config = dict(
    num_hidden_layers=8,
    hidden_size=512,
    num_attention_heads=3,
    num_key_value_heads=3,
    head_dim=128,
    intermediate_size=2048,
    vocab_size=20938,
    hidden_act='squared_relu',
    norm='layernorm',
    norm_place='pre',
    norm_eps=1e-06,
    positions='rope',
    rope_theta=500000.0,
    rope_fraction=0.5,
    qk_norm=False,
    attn_scale=0.0884,
    bias='none',
    tie_word_embeddings=False,
    parallel_block=False,
    extras=['capped logits'],
    init='trunc',
    init_std_qkv=0.0158,
    init_std_o=0.0,
    init_std_up=0.0158,
    init_std_down=0.0,
    optimizer='muon',
    learning_rate=0.00779,
    lr_mult_o=0.731,
    beta1=0.9,
    lr_head=0.00593,
    max_grad_norm=1.0,
    warmup_steps=200,
    schedule='wsd',
    decay_fraction=0.265,
    decay_shape='square',
    final_lr_fraction=0.05,
    batch_tokens=[65536, 131072],
    max_seq_len=512,
    doc_mask=False,
    train_tokens=1386000000,
    max_steps=14953,
    dataset='wikipedia_en',
)
Each number is 500 + 50 x the weight over the matrix's rms, rounded and kept within 0 to 999. Layers, rows and columns count from 0. Numbers have three digits each.

# down: layer 3 MLP down (transposed), 2048x512, rms 0.0383, rows 1475-1521, columns 320-383
# up: layer 3 MLP up, 2048x512, rms 0.0792, rows 1476-1521, columns 320-383
down1475:433475484381524438497504467474476381493661529446475472528576472553477472547441384491435389635408495415469446435521509634398600469599565562568599475365539468526506588457440448489530497586424594
up1476:488493462500453502406518417499492502474557509555520491497505617500517388495498442535491487543528464451570486466505505434460519461410419557512513589539507591574400497535535491455511410389547452
down1476:578483544489487503516508493509548533525602512444444520553492570460531517531480475581495437528470592586440455549538517574473508459559558565534444394453522488430513516502437460497453491496487488
up1477:420482506457549556458497545450468478451546497416496553539470588550404446487507520548449460465488499406462409513543580542512536421559484595475419502537556495569503592487366532428560523579484623
down1477:434526520507514517467507482481540482527477457550565520516551435397467447484548526483451456420475541435493453598441483429566545447478527432452437546554443479378409519616501531564546484477554586
up1478:515428483512598525524534447494511530527471460491435571483480458405456450541513529539387516479556530425499551497435512583510544576484510453598502375443432594448504470461519456567531472527448493
down1478:465507438344515543404491477540478520524460461441564438590583494443531316541459496542478535535499495625558534528503536542460473602532508519484455451563520463545487535465499472451549501541512427
up1479:480479507516545531469479433521507491507556493462463449462462514482496510466526482531531508525580496470423534531415573598465522583605462500402521583446545591511482478502502508535469496477511476
down1479:490517483427531510554501474508498542544486549464534490528610473488467505525548482424514454563580369482431560531505454552414484455518414522550439520480454559480487433473524434504497507506511599
up1480:532398449528474572538468649534432486567553420527552501402329517528571400495577545560492528604446495482610448465408492519590502476458403388485461555570664459539390452556537464497504455600477432
down1480:451523597517519525531583460513455482545559539493425508543487558610479568530438467531522416457381467516541447549395548524507516513449528451527594526432546514447580458517528434525428578473473621
up1481:424428464497517484502430512568526509471494507454510487568527537483486615426577463500532502398460498521593480479499567491471563555565382539513485406506486543531486555486387517495523545499570459
down1481:539498487492511478467495510530481504423451483422565537577421517518443633463479417481562445527534516480533572532481460498545491496501476513480541500455432517458544489476445550532488485523480483
up1482:550520501437443601478547531470464457472457566471482403546449471511493485425553412485505507532484403506538531405522423548511506526512495509485570501480590500480525448490560475506503516454475500
down1482:591469495450551552466375446410546461593540490532401468519486510514460416480503497483386579518520474509458456432441487625390559496520532494412509522478539535476485487436469481494525458459428473
up1483:581510477517573446457584533514547411445502499429578564522466474541553517484451478564528484451533562457518461499570509539475453521549536595531509527509514387549518486498500547482541535458534528
down1483:502514420449500542501534473395543478437574519503552427531543605476444531496544461499501462514544504392440536482447494421426486411455568522514541502572506555552473465465459498584584526516526505
up1484:418543496481546552459475471491454446570509536522465442497482516508525503406501560550456454453485503514491493517452509483463487550516451519522488521484524493447464541492504456499435486555492461
down1484:565483408468522489531590524600508537506446474538477453542535547426520478514541556508612507562563476613531497568477478573519531488480445439514479548481460505455425466532594548498535478406499520
up1485:510455588441514526516477493443450496534458516473473525503529547546577513497548430438478512500465537541529522578400510465448531560540574461543537490548420561475551495535533564604422426404480568
down1485:518468467564487494477550508515525518448580469517484419595443502454443457458543533485518475541440532387442501523490472499562517438482499549497582559446510495548499523475542449504524524559446485
up1486:474528548486470516368507589599503465465511468540511567451501558417556541453496463445514503489556495560542539513465473580508475514495498561515542501496521509580529506448452524515487506477508506
down1486:483508543527539464445565403536512565501411510547650496500457492402497448469625386511530511531496485432579563522521420406466437468483533490497439495506419514486578514518505419493472481508529516
up1487:582457497544494599494461555482504510574502527535524418490607496533436446546398498445518527496503433488523509506492447453579460465537492582494449484580535495398497503547525499475543450455441535
down1487:503546454577568547510584541533506448557539516568476420591462493433463496463540553442453503594558481445454445410482466427494609409522462350491490636536460510540511485335453591566459530565520442
up1488:509451516539544553519506487439541521599473530467445458505418548494461626594486476503496428531502462520509566439594493491518558570466484587555510501594491525511540514470407551475486494571445484
down1488:542445382473538414455553468479569449525478439555533484566546486511547480488536489450504462453611551565556464539447505549539458424367389526454557431550386458483428557474523505535559484560515511
up1489:548537488502643512545460390513544385549455414561584425556504566446478444534452554538458512361542571532452571467573525478483587462456499559403455548566619494527483433505388477498458640523445569
down1489:448587477418457498460447452522481434520535514531503518422450466492604460497470503506478494474526517569483492459537528507470517597519478509489545513592557559486451515442515473564433507497543432
up1490:470544509524515479614627425422535451511392531507581508466564531528449593491482468549543520507456499555460548550467535606473466545485540571532543525566436495480511358584473502509477418637445499
down1490:508563447492505563547481554488498476415654573443517483454483540518513544529402411559570550499525436408487499449462533588596515461584557482631525464522526485471534479459455517440481482514475409
up1491:507536517561475586473469457416540529448538539477458429530464515445503563502542555546474564459532564446527505537539489441477523557513430510459499565456474439494482479533467421537453409502478525
down1491:486503451419483461531455512563376514524560530483473472501557447547514521442500496581551472478569484475510435471578461489440519531518539469455460464366535472429468562560572529486464493453436526
up1492:448551473473589484512492496553510424517391469568424475544555509436530492500421465487439522496439510504535467544487631506503513353658574509460556507481570532566550460472512542487461534487543509
down1492:575526438538513507494544520465586583555476497521460563497575491505461505540536479562494507424429506567521511412530491562554509488487446477476485530505586489485443526521537522458468465435507487
up1493:504566562564540447487494389512550542528440486512466456595529494530580581444468448480449430559499461458462515497412464422357511368637575468505493463424503492495574469615589579475497583513485422
down1493:469506501476554468578494493510600462486509576423461511504437528433528505383487467458542392513476536544444475512493630495467471466544503492426513501487638461577451495540453545492438525400503472
up1494:420491532514477553542485536577550545405367495468502462572460641417554509495505504489470527517494444446494414540536579493526443402382513525507450459423536568573484548546544488560499523527518461
down1494:456488482537618469560524495476451532474543483509565398494546537477540507472547543463506434464509389461498540488527492528554575442564542513459545553477366502468560505581547507573504497507557476
up1495:372508477529504421546555435451445444471507486533486553530453554594562491547569554553598520520503565497505540505502559454509409582493508439494526502453547569483498590550380473462445495466443539
down1495:523449524626498431574560514480512442473464487421438471505567462526453530477533442479551442452502551570470563536468448547523528506491444414513439599477488457507570542547491631407525493576614563
up1496:489496547525524523497523563509533460455419381494560485536416457532545586525456515507505530482481495529536419567493537435513456526470567505578487449468483544499485555460505483464434457545476508
down1496:562468511519487477511528525460536525492521513507654524477492546488521515505516479494471539478489491486481503507496539533492434522499506485515502478511526455507477512513516502443517469550546480
up1497:476441493505495456575483540499452471516529535484507491525442578536498541530445492509476483589480451495503464535524561465524514427417528587491527503562511468560534469484575565487563545526477546
down1497:490516451601533491427493518525473393530547469528518485468539496498500495450553413555462414490540565361478574564505476524577449489530459485615521506428468405485540517504631483516586524495557408
up1498:487515521464510463532466447494548518527453490539498567473478523524525505503494550531547484469516519524557487548528489558531463488356541483558453503505497482441478501485437498436511512491564481
down1498:586421457507433509493523580586453476465560465414559448585570486514496498501446490616487469535501445561448569443496523506502538531612471529517478528480457498485547530463581521496561506495507514
up1499:506450514637500608478503592581450473375447411496348513561582497463324499434533476567433605365520523533495555611453504582563518519446599479583540462451490559474532431511519482440443629404519520
down1499:392590512400501515526506451522474528538469437416491509485442510501535482560458440586436555518439523537435571511524483478613646468577562460406489508586573566590598528517520608502498587477430377
up1500:481470483569532436460497584490440482441489493534532615443380448524418492476495489501507551508552467471462549523509539592538464566494514515401576492569476514548452433517507505398493539541500509
down1500:454581454568448579502504525522557540538539429564540592406556511468456550537511492572560500465527474483511480529547509447606456473475495553620589566559476451502491434456481430503503482502532432
up1501:515526512510456471454460544447505524415520459464399533558536535553557502527437483510465524459531419568468499536525473429494484504492530579496467601498510497488462567572490617461554546451514483
down1501:437452629518483441419485533523512529503552407385520431429529479492539428473580499531473527433494507490498609471420506504589609459575526544413504491560414501494485474522458448477560474523541466
up1502:491493435509542471506499492529480442507485555427453381491493482558426489544451480462586608504574469574531501527469478586511481552568494529525542441409517537495575435515528494460485493567481461
down1502:407535489562481503521524485516516490436465466494490480503549525467495489517481453504561516452583500490572539498507514493512412544505406460504508530507435453443548552500537465505484526536521450
up1503:481507417517470565573443379480466505501480522419539548519554506527459441461435485593423578517399486491474399431494597530418542483437551537467385523427493450550524489534463516551527455479508568
down1503:420550444462551508410564539537442516500600453494597629503492499480475455537352517457539436528438569543580569571487421567477474502435427523513539544610495526522457546520489547486500490581550488
up1504:418528411433535518486468460415528529504430587492536543427533531490457516500595579521501471497500452439485523493541455460439495501480415506447441463545489539598514558437455379465452514506467555
down1504:498456527549515465574597459495524379595436507504453469495533461496441419544470461417443543464450551499384483516525489546578564472501452496572526498497540510438470494523588478475532590524620584
up1505:437551575517592469552446534489518539474513509510488490555500469489468429558419563468588581540488530472531503575401574416551534487444509502629581488541511435495469545473433530466581487521463560
down1505:525494495501556579507516546507468506482510522547526407447511595506558407385453492441542441467448539527545546530502547461389525501485458486494539516472495523426482545490496536536565584569380508
up1506:545540510470479393421553560506586515538483498422508474469490529486464484523495589533475480529594472470426519491499487545465480426537415549431492478488506515543515427524358491444498518445550559
down1506:545520570491546570501539468479496441547431525479540551457470536478565398514503548549552557504523564578460543486524508495509468593457487555499563503437476481451434538449530553518549537478532500
up1507:485482558523530462550583514556470436464526606437520489486469417513541488463446533493486459547580524505475559550569425501541529568534489532492568539453483478546491525490531499401448617422523471
down1507:477550441432546470469421542531524496508505459506535513478576567492462510537545559489490478499465550459520498433582488473517542517556485531478567478502493459524555497500502486512497505496476510
up1508:609535350570466470533409461608451500409430571394493468530436506508527498441559546505531470518606464489533542500355553575567429597454435449551549534535447474470478375496486522452608566556504431
down1508:474528603468527557498575531454542517516592484470548486495434505516449455535486491454497481481465534496453430540540492586467472566522530481544502417473430484553486490508443525489529441436550536
up1509:493381481496579509594513530503557479429449579476472565507505509438516465573494540480559480526573421554505535439499488555433456531463451429495382520457599440480428511519482536535491555560497439
down1509:531642474467496520452552449508549532509484390532515533591525500505551479563577549453489486451531505421472491503494453549417541448524452510499519451583488484484486511478433422503453496557488505
up1510:454491467494518523548526472593527518430549362597503516521544518507455506566483560518426498582507483532575578444562456537514490512436545511510456506532453495553517458432493416465489448492462528
down1510:489546503523488501601474476543499424470497427444516541481493504483472545459590522464420558543534469465457563467464542492472626559521468432521509538395563442447533572414583556547499471464538430
up1511:488562510513441528483460553566483511523567473467469530486453481555522456507476539529431482441428466465544441497540507443562477528460476517602573475426494472507492553574571449447488507479492532
down1511:422458480508418452564520509512541478436531508512539492549519506507524531508422461501456540504498501492452472472519407617543506515482511573473447514443514477440425467542543516445550466484488505
up1512:501579524543496456436570413526564509420531545505528561509459484478517499535564490536521525506530486556506523479473535497471478508558499552554515586495512519442581428598582526555438557509526413
down1512:537495540553484467487405557502470518548477480518542400517543528531499485514488557544406450534445535560477559565554457441530539537510553527479422456504440516497422524484428413516485477503540508
up1513:525489547448474460503487482578469471523480492510543526587594561501536624488582545562561438538495532559488432547548574413550510592538463453421553578492516486434545477568412595535448496422476464
down1513:451581398411512548431526543506462494634424455492582485474545516586536473527433443490523471546378539524412528560494496486504383495545497468577416445535446470459497473517621446539487470458517357
up1514:487438516459479429427584507501504497499456580581472498513487410518550554415500547521543514458560427556524445569541514512474454589461474543448555536514530553449541571487503581460564437484524467
down1514:541463544492466471486515515485598530512540472587466473503496475524543542538517459449445536505528373436490425514601492482499479543424448573518534599437510521561520457518601467486554416465533508
up1515:493553433470501539458511457591536480452482483507465514480468514444506441480608574563565544432478461510564577534516472508520479450486476441487524475607532537473502516428476545435425464495430499
down1515:412424473518415419464477570408565536514470643461482446485475539576591594494390508432522645499505443466525400469464474399525431480610558485559531439382592454486477514515554466567554475525443534
up1516:505464441501441497514480537500473461485526492502583483529485483536470498525412532564559445548524524474549599483536448482470518485518470518380462482421519547534466385497524485425525495364393566
down1516:524566496519477568442360486443520486499526493501473532507487535483550523546482535453462509423547475525487422525538540549520491535499500482588487536507438533481381485538343536456525501527476475
up1517:504536482507505429441531458418565428425509411593489597482542493583443497381482522453499558535514465481532442530525577546482538484428501475574540491434453451492531476414528481504544566504423521
down1517:516517450548497454451422408429462352455620622537494557505521543466582488470500474522466569494488547561424503505474502562506475614484517513416518454433509497459470570466433480497578454461579432
up1518:400638430432530507488473541569525520419505489569474433491517496634454469537547386387558497444480442431527573440565531605495506526468596528553448634583594472485541466484473414561435608548502522
down1518:522427527455547542517453421468450535493504515470466515476601481445558559534524436559397482482498521486482513590432551428462457575576575443594589512567561479551564449546506487489530497477504517
up1519:505561501583525466559569479493433441551544427534513514514485494472492560524572520496508470481504570636527440577509480373554502470462489460434507459562500472559463475471454483547541544344505504
down1519:539521445483511507536502428582423480572542504460567526431499507477571518579518452454504447608455491510509461507449428501469486523479564485475490633416551498522586495494556504444470495487510505
up1520:555556512557516501503492455455511489517511454434437519473509576579425509489566476538513407483479470500504579544499487416505485454480478585443478527505555481429497480514477478522492495475506491
down1520:469450530459544529486498525471475533463431435472388532464495443499382479538532544540558521492533532473461539501513446497520447440439426483547480491519580495474571481491524568501485525471471492
up1521:474632484581486508473501484449519490500387467527533541567513401532441452504480535487455494474437455523453496473591553605515456546524520504575532494497409414491600604502520452531579467529467552
down1521:454542498555561477593414443519527519509535487508545452468525540527518412537502495549409567475501465436451603458491525572566490520436486478447536547505546520477518498457408450460493429590504561